Weights of a small GPT-style language model, trained from scratch on English Wikipedia.
Size: 14 layers, width 64, 2 heads of 32 (1 for keys and values), MLP 128 GeGLU, vocabulary 861, 1.87M parameters.
Architecture: rotary positions, no biases in attention or MLP, untied embeddings, local attention windows, gated attention, hashed n-gram embeddings, a smear gate, an embedding shortcut, learned residual scales, skips across layers, norms scaled by depth, capped logits.
Each number is 50 + 12 x the weight over its row's rms, rounded and kept within 0 to 99. Layers, rows and columns count from 0. The size before them is the row's rms in percent of the matrix's.

# gate: layer 5 MLP gate, 128x64, rms 0.198, rows 92-126, columns 0-63
# up: layer 5 MLP up, 128x64, rms 0.197, rows 92-126, columns 0-63
# down: layer 5 MLP down (transposed), 128x64, rms 0.125, rows 92-126, columns 0-63
gate92 089:47 59 52 38 37 41 41 49 53 55 63 46 34 44 66 57 72 44 64 60 64 54 35 29 54 28 51 48 53 55 50 29 27 44 50 38 37 52 63 47 47 90 45 54 61 58 62 60 66 46 61 48 43 67 45 52 33 66 42 64 33 45 52 40
up92 101:67 44 40 66 55 54 48 36 53 45 48 60 46 48 52 56 69 41 50 33 67 51 59 52 64 48 43 44 43 36 58 69 48 61 44 50 35 41 60 43 36 59 54 65 82 68 88 70 42 48 65 40 32 48 33 47 32 49 49 54 45 53 37 36
down92 091:42 62 46 38 44 51 55 53 48 68 52 40 44 38 44 51 53 65 26 54 39 59 48 60 43 55 57 56 67 40 51 39 60 40 53 58 54 61 49 53 54 09 60 43 28 48 31 15 57 44 31 65 57 43 57 53 52 50 48 54 49 60 63 79
gate93 091:48 46 48 36 52 50 42 40 36 40 37 52 50 61 22 30 57 43 52 39 48 71 43 49 46 54 47 86 42 38 39 16 34 51 44 66 56 54 47 38 54 57 33 50 58 51 39 60 52 40 60 47 43 52 46 66 58 36 44 38 51 58 81 41
up93 086:46 48 54 28 69 66 45 49 52 46 49 42 33 31 48 47 45 48 54 62 58 59 33 60 37 11 52 60 64 47 48 36 45 42 63 59 52 25 55 64 41 52 52 51 66 58 40 58 44 34 76 66 68 70 60 60 55 51 64 47 54 57 50 36
down93 088:29 24 51 62 60 54 52 37 57 47 55 60 30 52 53 30 33 37 38 36 54 51 49 70 42 45 53 43 44 34 40 39 37 40 63 54 38 44 62 41 68 56 43 49 44 56 30 39 27 43 31 53 57 63 29 59 45 63 60 43 57 55 48 21
gate94 098:37 58 27 56 51 56 61 48 27 39 29 73 61 64 37 37 59 40 49 58 34 39 36 56 38 39 58 50 51 52 45 68 47 50 49 64 13 37 58 63 55 55 52 59 49 47 56 43 60 48 52 61 61 27 50 54 49 38 59 47 68 55 64 26
up94 094:55 47 51 40 48 34 62 43 39 58 68 55 48 43 70 67 54 44 47 47 47 44 49 40 63 77 47 62 42 25 41 35 30 69 52 30 51 74 66 45 42 55 60 57 34 39 38 35 20 54 56 37 35 47 50 59 62 35 49 37 39 49 46 56
down94 090:55 50 56 37 61 14 32 40 54 41 53 40 46 73 48 59 51 36 62 54 44 59 44 46 51 60 35 66 59 54 66 47 44 44 52 37 62 47 31 30 20 40 41 70 45 38 49 58 36 54 57 57 15 48 41 56 50 45 47 45 62 48 55 61
gate95 105:64 29 54 51 47 64 58 42 45 71 43 33 20 36 51 44 58 67 56 55 44 65 57 46 70 64 52 53 50 45 54 30 41 54 46 37 57 65 50 44 40 32 70 34 66 59 62 55 57 48 53 29 55 32 48 55 47 47 58 50 23 28 41 38
up95 098:30 43 52 43 49 71 60 58 22 49 42 48 52 31 40 50 48 49 57 61 43 46 56 52 70 40 59 56 55 57 49 51 36 57 35 73 46 50 31 51 42 56 51 52 29 19 64 59 46 66 48 70 46 43 63 66 34 41 39 65 63 67 34 40
down95 101:43 25 48 40 71 48 53 62 75 55 52 42 55 22 59 30 68 43 73 67 55 53 59 42 54 46 53 44 63 54 37 49 53 64 48 65 51 54 49 54 78 42 60 60 41 31 34 75 34 44 48 61 54 76 50 60 49 57 47 46 48 50 46 53
gate96 086:64 39 56 56 58 32 62 46 61 42 42 33 66 47 54 48 61 49 37 55 32 54 55 58 65 55 32 62 78 47 52 41 28 36 66 56 61 62 39 50 35 33 30 53 40 55 59 63 39 54 52 58 41 75 56 47 58 47 56 33 43 33 29 33
up96 090:52 49 78 41 52 39 50 55 52 50 45 59 50 37 70 39 57 53 91 73 55 45 75 38 46 40 62 36 38 56 48 42 63 55 48 49 35 59 74 44 40 56 68 59 52 47 38 48 53 30 53 42 51 50 47 44 27 68 42 40 46 60 52 61
down96 096:41 49 54 51 40 28 47 56 64 26 60 44 42 35 84 54 41 64 61 80 51 70 46 56 80 61 40 52 55 68 30 53 65 35 55 53 55 58 57 46 46 45 52 48 28 63 47 46 47 36 64 58 48 49 48 49 53 51 68 41 38 54 60 49
gate97 108:60 46 63 65 65 53 54 48 30 49 57 69 64 51 43 79 22 60 32 46 43 52 47 42 45 37 43 50 65 50 45 45 37 38 62 36 61 68 53 49 34 44 49 51 55 48 58 64 62 25 38 49 39 48 48 79 42 36 57 39 29 45 43 41
up97 101:67 44 33 47 42 53 60 54 47 37 70 59 66 40 73 48 41 37 63 68 50 59 53 49 72 21 55 58 57 58 43 65 45 49 50 43 57 47 43 55 17 54 47 43 65 48 50 41 60 61 68 49 55 57 41 58 62 48 76 40 36 63 42 72
down97 102:44 52 41 46 45 58 50 75 50 53 31 41 32 64 39 32 54 62 78 38 54 52 39 55 57 39 51 40 43 62 68 60 49 69 43 75 43 50 50 47 56 62 62 32 58 39 47 16 58 64 70 43 60 48 53 34 54 48 41 49 70 58 54 38
gate98 088:34 59 64 67 59 53 68 42 52 55 27 43 58 48 36 40 32 44 57 74 50 45 37 49 60 51 47 37 67 60 51 59 62 68 56 41 33 39 67 46 51 37 70 66 46 73 55 56 36 57 38 32 40 70 57 51 46 37 41 57 54 68 36 38
up98 084:51 36 40 42 47 33 45 53 30 36 65 43 51 50 63 40 54 44 51 52 35 50 52 45 36 65 57 62 24 23 66 54 66 34 32 56 60 72 57 61 36 53 24 60 59 48 51 50 35 33 48 70 52 59 57 37 52 66 62 44 52 36 40 63
down98 088:73 53 49 41 49 47 39 54 39 31 62 18 73 63 64 20 42 38 51 37 53 56 32 48 40 46 61 51 46 37 65 72 64 44 49 49 53 46 55 46 32 41 25 42 38 47 64 51 65 68 63 57 45 42 60 38 53 51 42 45 42 44 55 56
gate99 108:46 48 40 50 29 73 58 52 49 51 52 27 55 46 30 53 38 41 53 53 37 51 39 57 54 47 41 67 50 46 37 57 37 34 46 62 56 48 53 36 56 52 52 59 28 30 42 54 59 56 28 50 31 82 50 47 60 60 63 47 34 80 33 39
up99 105:53 48 84 51 49 56 66 42 38 63 60 56 32 71 39 59 47 48 47 42 53 70 52 45 49 42 46 55 58 74 53 40 52 36 49 53 43 50 55 49 44 63 56 47 53 53 44 55 60 63 73 72 69 40 77 55 66 56 83 36 54 55 46 58
down99 104:58 37 57 52 79 56 30 28 36 57 34 56 41 59 51 40 54 52 43 56 70 60 72 55 59 56 68 47 55 46 35 54 47 57 32 67 45 63 44 61 37 52 56 53 29 50 48 33 42 27 69 66 65 54 65 40 59 50 53 42 57 39 73 53
gate100 102:47 39 51 47 34 45 55 30 56 59 59 75 42 33 82 44 61 33 69 53 58 26 55 57 54 46 38 54 45 55 52 47 50 72 62 61 43 61 64 53 35 31 52 38 47 42 57 54 52 34 41 51 47 34 33 44 60 68 57 65 44 54 57 76
up100 111:33 52 53 53 44 40 48 38 49 40 61 49 68 64 51 67 30 68 29 54 44 51 37 55 27 47 63 48 46 71 61 54 32 65 53 59 56 27 48 32 69 48 39 45 31 38 37 46 67 32 47 47 53 51 69 59 64 53 42 49 59 23 47 52
down100 109:51 47 58 47 63 51 48 65 35 64 44 51 24 57 35 63 43 48 38 53 38 55 43 63 33 64 44 27 48 36 48 51 67 48 39 45 41 69 30 47 51 36 50 67 51 46 57 36 49 65 79 38 59 55 73 48 39 47 25 57 70 54 46 67
gate101 096:63 31 34 68 31 64 49 70 51 47 52 45 53 40 65 30 63 45 55 59 62 45 41 29 45 38 36 47 54 42 43 69 50 57 67 47 70 52 40 34 66 35 56 71 63 39 66 50 49 50 33 42 49 68 69 56 51 42 32 43 37 58 46 63
up101 098:58 56 64 57 27 56 47 56 51 51 45 41 52 45 47 43 34 22 41 73 63 48 41 59 67 33 49 67 41 77 50 47 31 71 57 60 42 36 36 29 70 41 40 73 42 58 56 49 40 46 53 47 44 38 53 67 58 48 43 68 41 43 39 50
down101 100:41 70 40 35 20 47 60 58 51 63 46 49 55 42 53 56 25 54 63 45 51 49 20 46 57 45 52 50 34 48 63 49 32 75 64 70 49 62 62 47 73 57 59 68 33 42 59 39 46 68 46 47 42 63 55 46 38 49 51 48 30 64 46 50
gate102 099:75 42 48 56 63 76 55 74 50 46 36 53 61 68 29 58 53 41 61 44 38 38 56 58 61 62 36 62 40 59 38 58 63 60 32 54 62 54 66 46 49 49 66 32 44 53 40 51 48 62 42 55 20 61 65 40 48 67 47 33 45 35 41 54
up102 089:73 32 64 37 45 60 45 49 46 68 56 60 56 59 49 53 51 80 59 39 63 28 57 40 58 46 40 49 57 69 61 58 72 45 54 65 26 44 46 34 55 62 58 46 47 55 65 37 51 56 33 37 28 59 33 59 34 47 50 32 37 52 56 58
down102 095:58 41 64 31 57 25 52 47 76 48 70 67 55 66 45 59 45 50 35 61 42 63 66 55 42 47 51 34 57 58 35 44 39 41 77 57 45 41 53 44 68 34 45 63 63 45 57 48 53 36 38 55 67 52 29 52 66 41 38 76 47 53 50 56
gate103 086:68 58 46 46 74 40 36 33 60 42 52 41 63 47 54 37 43 45 65 64 51 66 48 45 28 42 57 76 53 39 61 57 29 35 57 48 62 40 53 66 51 35 48 32 35 61 46 51 45 52 57 41 66 36 45 50 47 38 59 61 32 45 33 20
up103 077:37 45 37 45 39 51 44 48 52 61 45 74 21 62 53 56 37 39 55 40 49 27 54 39 69 50 41 52 22 51 66 44 62 41 38 47 32 66 55 68 36 44 48 36 63 40 52 44 47 32 53 61 38 55 36 41 49 40 52 53 70 72 60 61
down103 089:35 54 34 66 58 35 56 67 60 57 52 53 34 53 50 61 34 66 41 30 58 52 52 32 39 49 48 48 52 45 44 38 54 57 48 58 25 61 31 40 55 55 55 58 81 56 41 57 54 39 66 69 27 59 68 45 59 28 46 62 49 73 53 50
gate104 110:64 35 56 46 59 55 38 39 48 49 43 51 36 50 70 58 74 55 49 50 81 37 54 38 45 62 62 55 31 44 58 31 34 46 29 52 34 51 27 40 44 71 46 30 48 61 72 55 32 43 48 52 55 37 35 44 64 39 50 63 48 58 44 46
up104 106:60 33 50 44 36 58 32 43 58 53 51 53 40 74 38 59 41 89 51 57 49 56 40 48 37 53 42 49 46 51 54 29 42 20 50 49 66 66 57 73 46 54 53 49 50 36 41 51 52 40 56 37 49 33 51 36 50 32 54 72 53 62 31 42
down104 097:61 65 56 56 41 74 64 49 41 51 57 49 43 48 49 53 66 42 25 55 64 50 44 46 64 33 47 44 49 45 37 57 58 66 31 61 62 41 37 14 67 59 65 40 35 55 44 42 57 49 41 57 32 54 64 41 56 67 35 23 46 50 36 50
gate105 106:77 42 22 64 51 45 40 44 47 58 41 71 36 58 34 53 58 42 50 72 48 45 52 67 45 57 60 52 50 38 53 48 51 54 61 40 44 34 60 47 34 49 46 76 34 36 68 59 61 74 58 32 52 53 70 34 48 45 39 35 66 56 48 50
up105 104:32 50 42 37 44 70 53 42 55 47 30 50 40 45 59 57 47 51 61 36 38 58 61 38 56 29 60 31 34 60 16 40 40 49 42 42 57 57 56 63 55 52 64 30 42 46 32 32 43 49 43 42 64 60 45 51 42 39 74 62 59 73 43 60
down105 097:44 60 57 44 66 79 46 64 67 33 68 62 58 51 32 59 53 49 55 57 57 53 46 30 47 53 55 56 26 65 46 44 55 38 46 52 57 52 58 50 38 46 48 37 43 55 35 50 40 50 42 57 37 53 32 41 37 38 65 51 57 78 17 29
gate106 104:54 49 78 71 26 60 53 44 39 36 47 55 72 65 50 60 27 47 39 59 48 68 61 34 62 42 52 60 57 49 63 58 34 57 60 61 43 46 57 47 50 55 56 80 45 62 68 41 65 48 52 56 49 50 43 70 60 42 47 72 42 71 42 57
up106 118:59 39 47 52 43 66 56 57 69 65 44 60 34 28 52 68 32 52 27 48 56 53 37 58 58 42 72 45 30 49 53 40 45 34 82 56 45 48 42 47 69 32 46 31 60 62 33 69 64 49 58 39 33 49 45 50 45 51 54 42 61 38 60 49
down106 108:42 49 33 46 55 34 66 55 29 46 51 49 53 52 47 49 69 52 36 41 42 32 47 45 59 46 28 54 38 61 58 68 59 52 30 31 49 60 52 45 49 12 59 73 62 36 42 76 42 47 68 43 56 52 45 40 46 37 53 52 67 41 34 55
gate107 101:33 22 67 42 47 72 45 51 50 46 55 52 40 64 44 64 60 60 29 38 39 56 69 43 52 35 52 47 54 45 48 72 37 47 40 75 57 49 45 47 44 51 28 55 34 51 61 51 55 60 36 51 28 56 30 36 55 50 34 61 26 57 50 65
up107 106:51 32 42 50 52 26 70 43 44 39 70 42 58 30 61 31 52 44 38 48 70 35 42 46 37 66 58 41 56 57 28 40 48 46 41 49 50 32 54 55 45 47 66 46 68 66 23 60 58 42 36 66 55 50 40 54 54 32 56 36 41 39 62 68
down107 104:66 54 59 40 57 48 48 45 61 70 49 39 37 65 42 62 58 39 13 54 59 51 49 46 54 51 24 42 51 45 64 62 62 40 43 65 57 68 42 46 69 71 46 68 42 50 54 41 41 34 66 36 47 34 56 49 49 56 69 58 75 42 40 54
gate108 098:48 69 63 46 53 56 32 41 37 47 49 37 66 50 40 48 37 57 47 51 42 53 42 66 54 43 39 63 52 54 52 65 33 44 72 30 59 47 50 54 52 37 56 44 56 46 22 39 72 42 47 70 63 50 61 67 80 43 45 74 63 46 66 62
up108 105:69 52 53 53 53 60 50 45 20 78 51 55 49 34 71 43 51 59 52 52 50 54 57 48 18 55 28 52 39 32 37 46 42 37 48 64 49 52 50 41 43 68 56 54 48 64 88 47 44 46 59 44 44 63 47 48 40 48 53 33 32 48 40 38
down108 099:70 48 36 28 55 23 76 58 53 52 50 52 46 68 55 49 60 33 74 53 54 50 59 44 63 64 41 57 50 44 60 48 49 55 51 56 42 62 53 71 69 41 45 66 52 78 58 50 44 29 70 42 44 47 56 36 48 51 38 35 58 33 60 39
gate109 109:35 63 45 53 50 31 58 45 64 41 59 57 44 50 48 75 50 44 29 51 44 51 57 71 62 51 48 39 43 47 84 48 54 43 47 66 60 51 26 34 37 32 32 37 42 35 53 67 42 56 66 57 36 35 64 49 47 34 69 51 52 52 69 45
up109 104:46 48 38 61 52 60 51 59 35 55 55 40 36 37 45 68 34 47 54 52 53 53 48 18 56 50 63 31 34 36 58 32 53 50 84 40 39 46 38 47 77 57 55 31 51 53 45 56 56 64 58 57 47 62 70 52 68 47 55 53 44 44 48 79
down109 100:38 40 35 55 27 46 41 60 43 32 65 66 57 57 49 38 38 38 24 53 45 45 55 41 49 54 43 53 30 21 31 71 65 45 68 63 57 38 38 46 54 65 47 53 43 56 40 72 54 66 46 55 57 53 41 51 68 53 39 35 34 39 60 51
gate110 098:33 57 41 33 35 44 43 34 76 38 22 54 40 62 49 24 39 59 62 42 50 27 45 39 48 44 43 48 55 51 59 70 40 40 60 24 55 45 42 43 47 43 45 59 56 34 41 57 64 42 56 61 42 36 47 29 40 61 31 37 58 51 49 61
up110 089:59 32 44 66 68 79 53 67 42 45 49 38 46 25 50 56 67 43 54 48 34 45 70 47 36 39 54 42 67 38 45 38 41 70 41 48 27 49 55 43 50 31 55 56 45 73 70 57 45 57 36 30 65 60 54 42 55 57 48 62 48 49 36 56
down110 101:69 45 42 62 77 51 59 69 35 68 47 35 40 52 37 57 49 58 63 49 63 45 29 51 46 37 35 65 46 42 54 61 69 48 34 54 31 50 48 51 47 55 45 27 34 56 64 51 50 48 26 35 53 47 73 42 55 39 40 61 77 56 44 48
gate111 101:40 37 63 33 55 58 36 74 46 55 41 56 51 53 50 45 40 58 69 64 34 47 56 24 47 37 50 38 52 79 35 78 58 55 22 54 56 53 48 29 39 60 42 57 37 59 30 58 49 66 42 49 43 44 62 55 52 40 53 43 50 64 60 55
up111 100:48 54 52 40 58 71 50 51 50 70 60 60 54 13 65 60 43 36 54 54 46 50 31 52 64 45 60 54 40 28 71 42 44 31 57 27 49 56 65 54 36 62 51 43 45 55 41 55 43 70 48 72 46 55 43 32 54 46 72 56 42 52 60 68
down111 096:61 49 46 53 79 44 53 32 62 62 56 32 69 45 56 46 39 52 58 41 55 51 52 47 48 45 52 57 45 24 68 44 54 58 63 58 54 60 48 66 90 64 52 45 55 46 59 67 48 41 44 34 75 64 53 64 33 54 56 32 53 51 50 31
gate112 085:45 37 47 57 58 36 46 45 50 31 63 42 60 36 46 32 59 44 43 67 77 40 41 34 53 56 68 45 56 41 35 69 63 77 62 52 52 26 49 52 76 45 56 33 44 41 56 63 37 46 56 46 39 53 66 40 61 45 44 49 52 38 23 53
up112 095:56 45 43 43 45 70 66 62 50 68 37 69 67 65 45 67 31 50 48 44 25 54 60 62 40 48 40 54 35 41 50 53 58 42 25 53 47 63 38 69 50 47 65 46 43 34 44 47 65 56 47 67 78 51 47 47 50 63 23 41 37 59 54 45
down112 094:55 61 47 65 44 52 53 54 57 62 53 64 33 65 47 33 45 63 45 44 36 52 61 50 24 43 42 39 34 51 48 50 60 43 54 58 32 69 64 39 71 11 40 46 65 57 39 42 52 54 49 20 61 37 39 39 55 65 49 38 55 40 46 52
gate113 097:45 28 48 71 45 64 55 35 65 67 50 69 49 65 54 34 50 69 37 49 52 76 36 43 62 39 56 49 49 29 35 34 65 49 45 38 38 61 35 42 52 59 27 57 48 56 37 44 60 54 37 55 59 70 56 53 46 64 60 60 55 33 66 55
up113 100:52 44 37 68 43 53 82 42 59 52 51 31 61 48 37 42 37 54 54 55 46 48 23 55 45 43 29 54 59 53 31 64 61 51 69 65 60 58 57 49 54 41 62 63 49 60 48 43 59 31 47 41 43 42 38 40 45 34 17 59 71 52 44 36
down113 093:56 36 48 53 52 66 51 48 64 57 62 88 43 46 62 41 50 45 23 55 50 55 57 47 67 58 70 44 45 46 55 34 50 39 40 47 44 45 44 65 57 69 35 50 42 51 55 52 50 69 45 52 46 56 37 74 39 71 68 56 42 39 76 32
gate114 104:56 47 37 59 51 60 63 67 40 64 28 47 38 40 77 59 41 41 36 35 58 32 36 44 41 49 44 63 72 67 44 44 52 42 44 23 47 53 53 59 68 31 33 43 37 40 55 41 49 43 54 54 72 52 39 60 71 41 66 56 41 49 40 53
up114 109:43 42 51 60 74 30 53 42 60 52 58 59 45 56 50 45 54 47 43 55 47 59 41 62 38 61 60 26 41 39 49 56 32 41 35 56 53 34 60 72 42 57 55 57 72 73 53 61 51 34 34 55 49 65 66 58 62 61 60 19 35 51 29 40
down114 116:30 47 45 19 49 33 42 63 72 54 47 37 63 43 51 45 49 57 65 40 53 64 46 50 32 91 65 43 52 62 51 26 48 41 50 51 62 49 42 64 53 59 59 54 58 55 58 78 48 50 51 44 67 59 48 40 35 37 41 42 61 43 50 48
gate115 105:36 44 55 58 73 44 50 25 52 52 31 54 36 61 53 41 47 57 41 46 38 33 31 66 64 59 30 23 52 55 37 43 46 48 64 50 37 63 52 52 62 34 59 47 52 47 57 65 36 28 49 61 38 62 68 66 69 40 55 44 45 48 70 59
up115 117:37 65 47 45 73 34 45 58 39 55 60 56 45 61 57 48 75 64 52 65 62 47 51 43 44 60 28 68 60 48 53 52 69 63 55 47 52 22 53 36 30 57 29 45 50 57 58 47 63 53 52 35 61 63 52 32 62 33 48 53 54 59 32 75
down115 097:27 62 58 55 82 33 43 68 32 61 47 41 46 64 72 53 65 54 71 54 46 54 43 48 55 46 50 61 60 57 38 48 59 48 45 47 42 45 43 57 75 18 53 45 63 35 33 55 64 42 58 45 41 65 68 47 56 40 48 50 45 44 32 56
gate116 096:57 58 59 82 52 28 33 50 39 55 34 54 40 53 55 47 38 73 63 59 51 47 66 37 47 49 52 38 61 50 30 45 41 47 57 82 46 60 73 48 44 44 58 42 58 67 60 56 59 59 49 40 34 69 35 47 45 52 37 49 60 64 31 63
up116 103:37 32 40 59 64 30 24 35 44 35 40 36 76 45 51 49 67 51 68 58 35 74 50 56 50 55 34 61 37 36 48 66 48 59 47 40 49 52 37 68 50 47 48 38 45 63 34 41 31 38 54 68 51 33 53 65 61 43 43 53 55 43 61 44
down116 098:58 49 54 56 44 23 42 45 67 48 31 60 40 56 52 44 47 48 61 64 50 41 44 48 65 40 61 38 64 39 30 44 55 53 69 63 36 57 59 68 31 16 60 57 51 58 60 63 43 74 53 67 49 47 53 47 59 56 26 51 72 58 55 44
gate117 093:33 52 70 53 46 42 66 54 33 33 67 40 60 59 46 49 57 70 57 29 46 49 36 54 64 51 61 51 53 48 41 62 33 42 64 78 49 53 55 40 57 42 48 41 51 62 65 60 47 39 50 39 37 42 55 44 41 48 15 48 34 62 76 36
up117 107:35 55 43 48 59 52 49 39 49 59 52 49 64 61 45 67 40 58 44 69 40 45 85 44 62 48 67 35 55 62 40 45 50 43 58 71 47 64 46 44 53 43 41 49 54 30 43 67 30 71 65 56 45 67 49 52 48 56 49 69 53 66 72 22
down117 098:51 47 54 53 39 48 33 39 57 64 53 50 75 32 49 60 49 85 36 54 55 34 42 47 82 48 58 42 48 51 24 52 70 50 53 47 42 46 43 32 38 47 43 52 34 41 51 62 58 50 44 53 52 44 50 52 52 68 48 56 47 74 72 24
gate118 095:57 40 46 51 63 67 66 60 51 56 42 47 40 49 52 32 78 55 61 42 54 36 53 50 53 29 86 58 60 70 57 54 23 36 52 49 65 38 41 55 60 35 55 42 50 49 39 43 49 67 52 45 39 62 42 39 40 60 49 52 23 44 70 45
up118 094:45 55 49 65 53 36 13 49 43 70 44 60 46 51 51 55 46 47 56 42 41 13 52 64 31 35 38 44 62 44 40 67 55 42 33 66 43 63 59 59 36 52 48 54 63 69 62 27 35 45 49 49 47 60 42 53 46 47 61 35 49 45 65 41
down118 091:45 54 64 66 46 37 51 41 69 43 47 56 33 71 68 60 49 51 34 40 62 64 77 59 62 59 33 43 60 50 48 44 49 52 32 51 49 44 56 41 43 65 44 59 50 67 57 22 37 16 41 35 53 43 42 50 53 39 57 50 71 61 39 44
gate119 097:76 57 51 59 26 46 49 57 73 62 42 65 57 49 39 72 39 46 50 55 45 47 74 67 42 37 57 58 50 30 62 64 38 32 63 57 84 29 56 70 55 59 45 48 58 59 42 62 41 47 58 57 45 54 62 56 52 49 50 55 51 59 38 62
up119 091:23 53 58 60 49 61 34 57 59 35 70 50 52 62 38 55 44 41 51 35 29 47 47 59 47 38 57 38 49 64 37 67 40 50 47 24 52 60 45 49 49 86 44 42 37 52 66 52 52 32 37 64 54 42 42 78 65 61 55 54 42 63 50 41
down119 104:48 38 36 42 66 62 56 35 43 51 42 36 37 48 54 23 65 58 31 34 81 56 38 44 55 66 41 36 53 53 51 43 62 67 56 46 41 53 51 28 43 75 52 52 62 48 58 59 53 53 43 40 61 72 31 20 48 50 52 42 45 52 43 55
gate120 097:57 55 31 56 60 71 58 70 49 54 53 36 33 55 67 67 41 48 43 69 43 55 61 34 33 73 31 48 63 69 53 35 54 49 67 54 21 62 43 46 34 44 47 66 44 66 40 55 59 38 50 48 49 56 54 37 39 69 37 47 46 52 33 56
up120 086:44 62 62 39 76 43 38 47 44 47 41 50 48 52 37 33 58 57 35 43 65 74 58 62 69 53 58 60 34 44 53 63 31 68 47 23 57 84 60 40 45 46 54 28 46 47 69 57 43 51 51 72 58 51 40 47 63 43 56 39 46 47 55 47
down120 094:64 45 62 57 54 72 41 66 43 65 20 53 52 46 85 68 38 45 49 43 52 71 66 67 48 56 44 49 55 39 75 39 25 51 63 45 45 59 42 52 50 43 62 59 48 43 43 41 59 57 68 42 47 67 53 54 57 39 38 52 56 65 37 49
gate121 095:37 63 39 60 70 66 35 59 41 53 46 46 52 59 56 47 66 54 38 58 37 34 76 34 48 66 46 63 55 54 37 51 65 79 50 63 63 74 64 25 41 57 60 63 61 59 46 44 44 40 31 62 61 61 39 51 48 48 66 54 53 55 37 42
up121 098:22 58 52 58 33 71 36 69 46 47 47 64 50 54 44 53 61 40 46 28 64 37 81 49 64 45 48 35 62 48 43 53 54 61 31 63 41 66 54 34 43 67 53 59 53 58 38 56 47 24 40 59 48 59 36 65 45 42 70 51 44 51 38 58
down121 105:67 46 47 43 37 34 49 45 54 73 56 44 54 52 37 27 27 57 37 64 58 58 38 51 42 36 50 44 45 55 49 56 45 40 52 35 47 26 43 69 69 55 47 33 39 24 67 63 60 68 62 44 45 47 60 60 68 52 28 57 59 39 67 50
gate122 109:37 64 65 62 35 55 55 45 49 39 39 32 36 55 56 47 27 53 23 40 59 45 59 59 64 55 52 23 59 52 29 54 51 57 42 61 47 34 37 50 65 21 55 43 40 57 54 42 48 49 38 57 50 61 68 32 68 40 57 48 48 29 35 40
up122 100:60 52 49 58 48 50 73 28 34 59 36 49 60 30 56 54 40 43 50 48 51 50 51 47 42 40 46 45 63 45 47 54 51 43 31 46 06 65 64 49 73 24 51 52 53 71 43 36 43 53 45 35 49 54 59 34 36 62 42 45 53 41 66 34
down122 112:53 39 66 39 33 60 33 51 65 58 63 63 54 46 44 46 58 47 09 55 57 62 28 49 60 55 71 53 52 57 50 36 52 57 54 33 63 48 41 66 34 41 57 63 64 55 56 15 49 59 52 57 48 54 56 46 40 40 47 43 64 57 53 72
gate123 111:45 41 60 27 59 31 59 66 53 49 59 33 51 45 82 57 39 67 53 67 47 58 73 44 59 70 48 71 56 52 28 58 51 43 47 52 42 44 57 38 43 31 59 49 50 50 40 47 50 31 35 41 51 62 38 67 34 42 61 37 41 68 46 39
up123 111:52 39 39 52 25 33 61 31 43 61 52 27 51 73 61 50 56 47 43 53 41 53 59 37 50 63 37 62 60 53 44 33 56 30 49 61 65 53 73 44 52 57 56 63 59 35 64 37 30 35 80 33 61 53 50 51 56 45 45 38 55 39 60 37
down123 106:52 57 57 37 34 51 43 44 60 54 67 33 41 63 53 52 36 49 56 53 42 54 27 47 33 53 55 52 51 64 37 46 59 36 59 47 71 48 72 59 38 85 66 65 47 49 71 40 54 46 61 28 59 65 22 49 37 61 48 49 50 58 49 37
gate124 105:27 34 58 41 52 45 48 37 43 52 58 36 38 67 62 23 38 43 73 47 40 64 49 66 49 41 36 47 54 58 42 56 54 26 40 69 44 60 69 46 55 58 36 45 62 60 43 48 50 52 58 55 43 36 32 67 61 48 30 69 69 43 55 66
up124 105:43 34 47 46 42 59 37 42 68 64 48 49 50 48 47 40 59 59 59 51 65 73 49 56 61 59 53 48 72 72 54 76 54 52 25 47 26 58 51 26 74 52 69 55 61 47 60 53 46 55 69 55 57 52 41 58 46 57 51 70 46 50 61 75
down124 101:53 60 73 73 52 26 72 52 59 60 50 60 53 71 65 49 58 77 38 57 50 39 47 50 45 56 49 47 43 39 57 49 53 82 59 64 60 31 35 41 49 80 66 54 51 48 48 72 44 56 38 46 59 51 44 47 49 52 59 53 39 44 37 40
gate125 118:56 48 54 42 38 60 47 51 34 41 56 50 35 69 43 53 34 69 32 70 48 69 52 64 59 58 43 29 27 47 35 54 69 47 39 69 33 53 58 27 48 43 48 56 33 59 62 53 42 61 45 49 54 49 36 72 72 38 55 66 43 67 44 50
up125 111:48 48 42 45 60 50 51 62 54 70 42 33 58 45 51 55 46 64 58 29 74 30 46 37 65 33 61 47 51 36 67 68 33 47 54 42 82 34 60 59 36 61 43 65 69 46 51 58 49 56 36 46 60 51 60 27 27 56 44 48 44 55 40 48
down125 108:51 69 62 52 47 49 21 29 56 26 68 34 50 61 45 47 51 49 55 57 34 59 55 63 61 48 42 61 47 42 40 37 61 53 36 48 28 41 47 55 54 40 68 50 29 63 64 38 41 67 59 63 32 46 31 62 72 42 57 40 48 55 60 62
gate126 092:56 54 62 53 70 52 41 46 21 42 55 64 63 38 51 62 18 41 44 32 45 47 24 44 38 61 52 53 61 52 48 35 49 52 29 34 54 35 64 47 64 59 38 52 60 36 55 54 55 54 57 64 47 55 42 47 44 23 61 52 49 25 37 42
up126 097:72 35 49 65 57 57 51 37 65 62 56 45 48 61 42 63 19 66 33 51 68 44 49 47 56 60 35 37 52 32 63 60 62 43 41 64 41 60 38 40 26 40 33 55 30 49 59 39 38 57 31 41 31 45 34 53 38 52 48 54 44 50 61 42
down126 091:34 50 50 50 75 43 44 63 57 57 44 62 42 52 50 59 74 53 47 50 29 56 50 29 41 39 73 46 39 50 59 24 38 48 52 50 54 48 64 39 69 37 58 63 46 46 25 45 57 31 84 40 51 57 63 47 66 41 47 45 52 43 39 40